Weights of a small GPT-style language model, trained from scratch on English Wikipedia.
Architecture: LayerNorm before each block, rotary positions, no biases in attention or MLP, untied embeddings.
Training: 491M tokens, 7496 steps.
Each number is 50 + 10 x the weight over its row's rms, rounded and kept within 0 to 99. Layers, rows and columns count from 0. The size before them is the row's rms in percent of the matrix's.

# layer 3 MLP down (transposed), 1024x384, rms 0.0231, rows 589-600, columns 96-191
098:66 45 51 32 26 38 65 35 45 49 64 63 54 61 33 61 55 48 74 49 43 49 47 37 63 55 47 66 61 54 48 58 48 26 50 55 35 36 58 56 69 44 46 45 60 38 56 34 64 35 47 65 70 52 37 51 44 48 52 38 46 56 53 43 46 54 36 55 52 22 49 58 58 56 63 50 47 48 49 52 56 60 62 61 49 40 49 50 48 48 53 56 53 64 49 53
101:56 47 48 58 60 59 39 51 50 50 44 56 75 44 66 69 48 50 58 46 56 49 48 55 57 57 55 60 43 42 46 35 45 47 50 33 51 52 26 50 68 49 56 48 56 46 46 47 72 54 71 49 49 56 55 46 52 39 51 51 56 61 37 49 76 37 75 53 55 45 48 40 34 47 31 60 53 33 47 56 53 52 61 46 50 43 51 28 51 49 35 51 47 60 56 44
104:42 50 55 43 41 43 50 45 54 46 45 53 51 57 47 41 42 36 49 61 28 52 59 40 52 68 47 39 66 39 38 51 62 48 47 49 36 44 45 58 39 46 48 66 55 56 49 61 56 50 43 65 49 59 44 46 34 67 65 28 41 50 31 67 46 52 45 40 51 52 82 67 52 53 61 43 44 29 52 52 52 58 44 49 59 38 63 63 50 65 43 48 57 38 38 44
098:47 56 44 72 68 57 51 40 59 46 43 59 67 57 51 56 32 62 39 63 55 38 51 59 53 52 54 54 43 51 57 43 46 41 36 50 56 49 46 55 57 44 30 62 62 76 45 57 57 51 70 47 50 67 51 37 52 63 75 47 47 54 69 77 45 52 49 43 58 37 36 54 54 34 41 29 49 51 41 40 40 34 54 71 29 40 47 51 34 55 56 57 45 49 46 54
105:60 53 51 50 52 38 72 35 61 39 52 45 43 45 52 55 58 51 31 52 29 57 36 52 47 52 42 72 65 38 74 45 43 31 46 43 60 48 51 38 55 61 59 59 45 61 32 52 46 56 48 60 47 56 44 51 56 64 42 56 48 55 53 56 55 37 52 60 45 37 48 59 41 66 63 44 49 62 41 45 42 45 45 50 44 50 51 43 53 43 50 57 40 43 52 60
103:53 49 36 70 59 46 65 34 31 55 52 55 47 46 49 60 72 44 36 32 50 68 57 56 60 48 59 55 55 54 49 33 51 62 57 54 36 40 56 54 53 37 48 51 46 45 58 38 64 52 37 60 33 45 63 58 45 37 46 45 56 48 64 43 50 40 65 44 68 65 60 61 47 51 40 58 45 33 44 53 47 43 60 60 52 47 46 55 60 60 42 47 35 71 46 41
104:65 58 56 47 31 39 57 51 48 48 53 48 46 48 49 51 50 56 43 61 55 66 53 50 45 45 47 39 43 57 46 42 52 42 55 49 43 47 36 68 46 58 60 28 71 66 23 73 60 29 55 56 46 66 60 40 54 46 44 47 55 61 56 45 61 52 48 50 58 45 64 69 54 51 36 61 63 39 64 48 51 37 73 51 43 41 46 40 24 39 55 61 47 51 60 29
106:51 59 49 42 51 45 64 63 33 51 34 49 42 52 47 51 64 67 65 62 52 60 48 40 51 53 49 42 45 42 53 52 58 54 53 50 39 53 47 44 55 35 48 30 36 36 47 48 43 51 54 55 60 50 53 33 55 60 66 37 54 44 59 27 53 57 47 34 52 75 54 38 46 34 56 39 46 39 68 48 58 48 47 53 37 66 54 56 43 54 51 47 35 33 33 47
099:54 51 54 44 43 56 38 38 50 61 56 59 50 71 59 60 60 31 69 52 54 47 45 31 58 54 41 46 69 40 63 51 46 61 56 63 48 43 49 28 56 63 61 47 71 56 47 40 52 36 51 45 47 43 56 66 52 55 51 48 45 62 53 48 40 42 48 69 61 47 38 62 44 46 35 59 40 55 64 46 48 58 52 33 44 31 51 49 48 39 47 50 47 44 17 47
102:80 37 49 37 43 38 48 50 46 48 35 46 62 35 50 38 61 23 44 51 57 46 53 36 65 54 38 42 50 53 63 55 37 51 59 57 44 59 44 52 54 50 50 53 70 48 57 47 48 54 35 61 44 39 39 46 56 45 42 50 57 54 61 48 42 57 41 37 51 53 55 38 48 45 34 57 50 54 40 51 36 50 39 40 43 50 47 54 52 48 49 99 44 54 47 50
105:67 40 46 37 53 40 58 45 40 44 61 49 48 68 43 44 53 57 58 40 61 47 34 51 46 41 59 35 47 49 55 37 46 50 54 39 45 46 40 46 68 53 41 48 68 48 60 54 34 56 58 43 47 65 44 64 49 42 45 54 41 62 51 50 50 57 57 57 45 35 18 44 48 62 44 59 49 41 45 34 53 54 40 60 51 49 61 44 40 46 38 56 46 56 60 54
103:50 51 57 41 49 73 46 53 36 45 55 73 59 38 55 47 45 53 59 54 49 54 56 49 61 36 62 59 51 66 55 51 41 54 72 33 43 47 70 55 76 39 46 49 60 43 47 29 56 54 48 27 52 53 60 46 41 53 62 54 52 44 45 39 43 54 71 60 52 39 52 38 52 41 51 47 69 56 49 40 58 37 52 39 41 46 61 55 38 46 50 54 53 58 37 49
# layer 3 MLP gate, 1024x384, rms 0.0285, rows 590-600, columns 96-191
102:58 39 54 49 54 31 59 52 61 40 60 61 56 53 30 50 52 50 48 53 39 47 34 57 45 48 43 67 59 55 46 43 37 55 48 57 66 70 66 55 36 58 49 38 54 49 58 44 68 36 54 66 20 36 49 65 47 48 51 37 58 40 47 55 54 42 39 58 54 49 74 52 29 45 72 52 32 59 45 42 43 58 36 46 48 48 61 57 44 64 44 33 49 43 53 55
103:58 51 53 27 55 59 53 35 42 38 51 56 45 56 48 59 55 48 48 65 52 44 29 52 45 55 61 37 41 47 60 46 66 42 53 36 48 49 46 45 61 44 56 54 40 64 58 59 28 40 62 41 58 52 54 58 45 63 54 55 52 40 50 54 55 53 39 42 57 50 49 62 42 49 40 60 39 52 55 53 63 55 64 37 55 39 73 38 23 51 50 51 59 58 63 56
094:52 52 53 37 45 39 46 63 48 64 45 50 39 60 46 39 57 26 47 48 60 55 56 53 46 48 31 68 55 48 48 51 52 56 32 48 48 38 68 61 43 50 50 32 51 74 57 44 51 37 54 46 50 48 39 48 54 41 54 55 53 46 60 38 58 53 40 37 35 39 67 47 39 41 56 51 74 55 65 46 51 57 39 42 54 39 56 45 57 57 23 39 54 51 54 61
104:43 57 53 40 45 54 51 62 66 45 57 58 47 47 49 67 61 26 36 35 46 43 53 52 52 48 41 63 46 51 45 49 50 64 55 48 64 49 43 42 40 49 36 40 50 39 78 68 58 39 55 41 40 63 55 41 31 48 43 63 47 45 54 62 55 50 48 48 57 41 49 20 56 38 39 69 43 36 57 51 34 68 45 46 41 41 47 70 43 52 62 41 57 48 56 57
100:59 54 56 46 40 36 44 53 57 49 58 35 69 39 45 42 63 43 50 77 42 60 46 65 32 63 57 48 55 52 45 63 45 51 53 54 33 52 42 60 35 51 48 42 49 47 48 52 50 54 46 50 41 39 52 56 60 43 58 45 34 37 53 45 54 32 57 42 60 55 58 39 57 59 39 61 46 45 37 63 54 45 56 42 51 50 51 47 45 52 54 53 42 37 52 53
112:37 51 49 46 49 40 43 42 70 48 58 50 40 31 50 37 51 55 48 40 68 45 46 47 50 57 53 79 64 43 42 50 55 55 37 37 43 50 46 43 40 44 62 22 52 70 53 44 60 66 49 52 41 51 51 49 38 39 66 46 52 46 41 44 59 49 57 46 53 43 36 43 67 45 33 48 46 53 68 51 53 43 56 40 50 40 50 61 36 45 54 42 51 51 67 50
109:48 40 58 55 47 60 73 61 45 32 43 48 44 52 51 40 70 55 28 43 52 45 43 42 52 64 55 56 60 55 49 59 33 42 50 61 52 43 29 34 58 52 52 48 44 32 54 76 49 47 54 48 53 61 34 45 58 46 56 63 51 46 32 59 44 53 59 40 61 44 64 42 32 49 62 44 47 48 44 40 58 47 36 45 42 52 47 53 67 49 50 49 37 55 69 41
094:43 62 53 63 52 41 39 65 52 49 46 61 27 52 46 53 56 59 43 37 52 48 32 62 43 48 58 42 42 61 50 43 46 45 43 45 30 56 23 52 39 41 45 46 49 59 49 63 57 55 47 61 25 43 54 63 45 30 65 42 51 63 38 34 49 57 45 55 65 70 56 50 54 54 53 64 45 44 74 51 52 62 29 60 51 46 58 53 50 60 63 52 26 47 56 44
112:62 35 63 53 54 52 56 61 60 56 38 53 77 55 46 53 55 52 57 48 60 47 36 43 47 52 25 49 36 65 50 59 51 36 50 49 42 57 39 46 47 71 53 42 51 55 53 59 57 53 46 62 55 41 56 46 48 58 44 66 49 35 55 32 43 48 42 33 49 60 34 51 61 63 39 49 55 63 52 61 40 47 28 55 44 49 43 70 53 66 48 44 43 52 29 72
100:58 39 72 29 67 54 49 51 47 57 61 61 39 55 54 56 53 40 45 55 50 41 61 56 56 36 70 48 52 56 42 48 37 56 42 55 39 57 53 60 60 55 43 45 55 46 42 52 49 38 66 39 41 54 41 47 52 56 54 25 52 37 39 53 54 50 56 50 53 54 50 56 67 62 31 55 47 33 40 52 45 45 49 43 49 48 37 57 59 64 37 60 33 50 49 53
098:42 36 52 62 60 56 30 58 52 41 60 48 53 33 37 62 62 50 57 38 52 42 57 43 54 49 39 40 53 47 71 49 44 46 42 52 61 45 54 44 55 61 57 36 59 49 49 33 69 77 53 57 54 48 56 60 59 61 52 66 47 45 55 55 40 52 45 34 37 50 37 51 47 61 57 42 55 67 56 65 61 63 46 69 40 44 40 63 36 44 59 42 29 51 46 43
# layer 3 MLP up, 1024x384, rms 0.0271, rows 590-600, columns 96-191
099:61 31 42 59 51 64 29 65 63 35 51 36 72 46 64 32 32 51 35 44 45 37 69 49 47 52 40 54 49 47 50 33 42 49 55 38 40 52 34 54 50 48 58 63 46 39 64 49 70 40 39 43 58 44 50 42 53 55 48 35 53 53 44 47 53 49 58 56 69 48 51 44 34 54 61 38 51 43 49 54 45 61 39 41 61 49 75 59 45 54 57 41 50 56 47 48
102:44 44 49 55 62 43 39 66 42 33 69 45 45 45 40 54 57 68 67 27 43 50 40 47 51 70 39 57 48 52 47 52 39 34 50 48 64 62 57 42 39 45 50 49 54 50 52 34 51 53 48 57 46 56 56 44 72 57 43 72 51 42 69 36 56 56 46 45 67 53 28 51 35 63 36 35 45 60 42 54 41 44 56 53 37 46 35 36 49 56 46 43 70 58 45 48
100:63 37 48 66 53 44 45 59 46 57 46 36 67 52 51 34 54 54 53 43 61 61 41 55 38 61 44 53 28 57 38 45 58 47 61 46 50 41 40 56 76 36 31 38 64 56 50 50 27 42 44 53 43 48 63 46 50 51 52 66 61 40 55 59 54 69 63 44 65 54 62 60 44 46 44 38 54 40 44 47 56 48 64 47 58 47 68 44 67 67 42 65 59 50 59 56
103:53 32 51 46 48 48 55 67 28 67 54 58 49 46 44 51 43 46 57 40 36 55 42 55 51 42 43 48 58 43 44 33 31 40 59 42 35 59 42 52 47 61 46 51 62 35 31 47 39 49 44 42 70 52 49 43 46 45 43 60 63 46 32 53 52 41 48 57 44 61 45 30 49 49 39 49 52 48 45 41 68 64 41 47 45 63 48 65 72 54 61 44 41 57 39 35
102:61 52 41 36 57 29 74 62 43 45 45 48 46 42 43 47 57 69 40 38 67 38 30 49 50 62 49 49 59 49 41 46 55 39 57 24 66 50 46 52 50 59 54 42 45 57 42 43 42 46 48 43 46 44 41 45 32 67 46 38 55 51 43 59 50 56 41 72 53 45 54 41 47 31 42 59 48 38 50 47 60 42 43 30 48 66 65 49 47 47 58 60 34 42 42 69
102:54 31 54 53 52 42 46 50 51 31 39 43 70 54 44 53 40 52 55 47 33 54 38 52 62 49 70 56 36 39 48 48 47 50 44 54 57 18 45 64 50 65 67 54 56 20 51 47 52 62 47 60 41 39 53 39 69 41 36 53 57 46 28 37 53 50 40 42 42 72 30 60 30 47 39 59 64 50 61 36 61 45 42 53 32 56 51 31 56 53 50 53 55 43 51 35
106:60 42 42 52 69 44 46 39 59 61 43 54 61 50 38 67 28 64 63 47 53 47 38 55 37 49 61 24 28 40 67 35 59 66 46 40 45 48 53 39 36 47 45 43 42 39 59 55 56 55 63 53 55 62 57 32 47 47 59 36 41 62 45 55 43 46 60 41 32 45 54 47 60 49 43 56 49 62 46 53 63 53 62 57 62 43 45 42 34 51 47 42 58 60 33 55
098:33 51 60 50 54 59 40 55 45 60 51 41 51 64 65 60 44 37 35 62 41 56 60 45 45 39 37 47 70 51 66 41 44 53 54 54 58 55 49 49 62 55 58 58 47 54 56 41 50 47 34 54 40 46 59 51 56 38 57 51 43 54 67 44 46 55 45 63 58 45 45 57 50 50 59 41 55 40 44 44 61 43 56 52 47 53 69 60 47 42 55 50 64 59 26 41
111:56 34 49 53 38 40 35 54 44 62 36 62 62 61 57 41 64 37 49 39 42 42 51 42 42 50 41 57 58 52 62 53 44 33 35 56 48 44 51 59 59 51 43 52 56 46 47 37 58 53 51 51 41 41 52 48 45 54 57 44 48 54 57 44 36 48 42 38 51 50 41 47 41 47 40 54 63 46 39 55 36 38 44 52 48 39 42 56 55 49 44 62 50 69 47 54
103:47 50 50 55 73 36 46 47 25 45 60 64 42 39 53 54 46 64 60 56 40 46 50 67 67 49 50 46 55 64 46 63 34 54 53 54 46 60 47 43 59 62 56 35 39 48 57 57 50 45 73 55 44 80 48 71 61 29 43 48 53 33 50 51 43 58 69 61 39 60 44 45 51 68 42 30 54 60 46 51 58 47 40 72 45 35 38 45 53 50 39 57 59 41 27 63
101:48 46 56 58 58 55 52 30 40 55 37 37 77 67 43 51 31 41 60 46 49 38 38 55 40 56 51 33 47 45 58 64 54 52 69 59 42 70 52 37 45 50 39 69 56 60 61 47 38 44 53 48 67 59 49 61 54 40 62 47 51 59 59 56 46 71 57 59 43 58 38 54 51 67 49 43 51 51 51 53 53 52 52 36 56 68 50 42 55 36 70 45 57 33 45 59